Part of a small language model's weights.
Size: 19 layers, width 128, 4 heads of 32 (1 for keys and values), MLP 512 SwiGLU, vocabulary 512, 4.59M parameters.
Training: a variant of Adam for these matrices, 139M tokens, 4233 steps.
Each number is 500 + 40 x the weight over its row's rms, rounded and kept within 0 to 999. Layers, rows and columns count from 0. Numbers have three digits each. The size before them is the row's rms in percent of the matrix's.

# layer 9 MLP gate, 512x128, rms 0.0809, rows 468-511, columns 0-63
099:512522504536465483510507481490465459496434520508496463499481508467531537439463463500395506486532465467441470581456516495505507510541491551466480462523518520469516551474529539512524432479489481
103:530528443476397469586517556512444476507504509547522547557499488589544456527512461457511530473480489457534475507535453531484485538493540514462475517581566486480441507470454613514540485483438570
108:559467483478448412479434488417491528499431513543555508525498541510481494498491429504485482482490552467402533486547521496546474478495412549573546512550452503517546509520449508608524510589511525
104:531411494426506567508490448493451496561486490496581512450488527500555540455457603512550520486497417501507497519472605519513519444480560501499465436473545518519585556532524506497477527494487555
094:509420500482542492478471435502528497589459524559500529531526541553460474467526537461518486530562545448428578524515531467503499542528434457472443464472392515462532509485523523548500522512472579
098:479471374531508486488506519503450524459418491509519495483473438531430505491520483472498498472449589471499508532475492508488448542505401564503556509496545527575556502493497487461481419482487507
100:483470440501529505488542451497478509524475584441541455525507453497529503539567445520491514480461433449434543465484488504501477445509467534532496490503536564472482455389529550498403525542563513
095:533465461490477562468578499564515468529470498522522553522492429480431517560607447525546481464464485466468483480534475465452421493506491486456379524538489508513488522515507488522478499474456512
097:472512453501498555543591510533496466501443512440512452455509515453419499486535529528516498483488405518544528451573515588422520562561480498472403484537449517503472460496511481518548482500516470
108:503494439481512516524505452553536414519446503477514525509537412532385485499520451548468509502505478466492519527468512510440472527573529558503411519535600542515452483532531506484478574490486509
091:525472487459444476541515462561445391458505503537494429529568465515545470503496498474487535444507538476493542491511480611508487552543524473403473455479503509502490491470507566478528475483489552
100:572487504498493513514564481508467475511479481485534505522518462531502538537453516558447472517558446560440432453524439557530466477503540561472519545544469458439527496512498586518483510500510494
093:600497503534482455506512447636500479495526539488540495482451488459516465502460523524498544548491452451460492519482507466600542477495512482520511469516504566519581509520527486493467484588487524
095:500455512599471499567539494528429477513555472498535524525528475462487505492477422479508395464428501485451517527497485518502451569501472460486483537476538572486443470509505562477488579509452517
104:559462481484455519530501495531512435555481522461423486469576467580477532425494505484481508471460483513489475535528505520459467543482447502544462480537493526490467447423511437546538543528545534
108:479445513475495461508528506511535457568460554551520471486432508470515430497528525593528488530514455498550542346527497464487521522474453522607415488490492525521498425541467525488483500462508556
099:570475472494533466539488464564462463538576481498520508452532515487445488490483503505516428475452472504544499426567532488508447526502499509528426516556376534468486556424502540596526508510400485
101:491479511484489439491521527514499521537483530498519449506512495422536587497518489500460456459524412508447476515479558501563533601433410520535489476493502528522475532534552495537494536520544504
094:427461482483383497562509559407445424432456538534444440523503523481516488456580491392493519442499460478512486507515535501429525464553530556552545425478581501506463536496493525488473515426483544
110:491452516461547472513493473472496483454531499470466485491513511519428500489537540449494507554487459465570490491541435458426483478477484526530566500462506458532505480492447442450498535528531509
101:480454471562498481500495455498476494448547524500475524570444512432523580487503506513474500450476433500535528554538474461518457478511456556538545378495537496475490431406474612461554448547543503
103:560493447466470515494451483516509509574509537461449442472474522476425499515502519538433562485486474446519411503540441516537551565459527510518539486499491465477466450496464504506428443506535517
090:444466442515514536459449516503521512506514522572491554515470440428466476422491496502432507488421387524464535499485486414472397513506481508490519559523497504490494507528458430580536431569498506
102:542482486527498550546504543505496468479532535502514474514460462412584514470525477481502503424549483449530475524529477472502464525479512549492485534586538456374471475433566537426516442541527514
105:492521468416471436500501537489574496494443519482536511560564499507484508465571493499511499507511474528455500504515453457498520549547443541491436487504443550547512464481523536498503532525566475
097:499449469492469529497490536508551471435439517577554502566518536463464565513452438589483438437483522437496438572542447456524507513539483479503511474529474501515449519490476487505531475442490542
097:469435522531487529497426456525575492530520498466572494526456540493611477492551488555519447484504512448454418448507481456481480528514509454562481511526408482500479540558462481484515496547476533
085:447488453459507525528445510506436536549537418480474549516537518457581542499555521485461459504462493521478486454486469490411442532456525500459378549502510485524525495488448520509503518469482539
096:467530424486517469506519522562546463461462429473510503499567467492476519483581482530450522467444489516470538550506462504541505525519456558520503505419494523462522524444467532574555407550424473
101:528496498527524540581470511511532495491510405493461501503502535457523515468510496485556519542446465481534525426518491487485373598520378462476454490422473496472495470555477483535578543516428510
107:486414486504439525491497492532493459554446535486487527503486440534513479436533462518489479524486516536486450501461409522476443501530533489534476527465401473478462505512502518592466412538472513
104:482484413497470475451511437473445494537502513539494526524543513429446456481479511471457472461493515454538539550486492477373490523472467533536430499499472507478515528428462606532533419536525464
096:447432500470408490480508494550485455520469486519565510441418511527474467536523561500435512452498463452531466536479464516535582504501484432479515531471518527528514519457404539535494462474459460
098:528507526547508465481512527544542473448510484458490498459516446477442477474499493492447583453463552397454509432450513506454479506519481509472476451468547546532479496496491498471463540508458486
104:487496469507518532524491591566534443475466446510503496458482466479548569485546423487516497455516518492514451472499567496479488502538468485461495512479516545526431493530488439455435532494479464
105:549476521538472490532507417464502500522564465504573511529481460472535484538493488485432476445403451491538468551505481535447493484541483522491500475547532491527499559489462594467533538519456565
103:463434456487500507485425408577477499474508511501522489442475544504481456481490492424511521456425483524432455462548488461462480463497539569527511489532511511527625485519502496606534498565447479
106:495517505516549541539450470515525485449494408492517437492441529495462486550456476487486524434522454441469444528509434483548419463478510527509508575520571501518524478463469516511484486561473515
099:456492475422463484539480476490470484542520531587527514421495510486466462461530541560510530451559478410488473463532484550548511526468463519562510481457493512534508476468459563545431487477477445
102:517501515557544517553485509475508518540531509428460535512481467512575469473504480522429481494484431556545451533418507470509443509549433606471511534438509446444464449503448515519522442527512534
092:483505508455498515520517492506519463541496485481488466517503488486569483380463505437547524440558512449513375508476501529496598510588504524503547442485478538543476497465428562557478524552503523
109:532492516430491572574537513472556450482440437536483509505488513468529445433504574516464395487546420404484454489495441478547496527485528469469537470478521533568504528500491539502517504465494540
099:466479435474514555422505508561513464495516489503560532465560534484530512455531507484455479479439409473479455513483490478529571485556467496482516449411469536511523556541521405551500527577516477
089:497453455472501421511457482510545454465520505522433517520495498426534461440455472449515546475527542507531525451489524522533532545485417529525515508560511497462518560451489461426499505532563495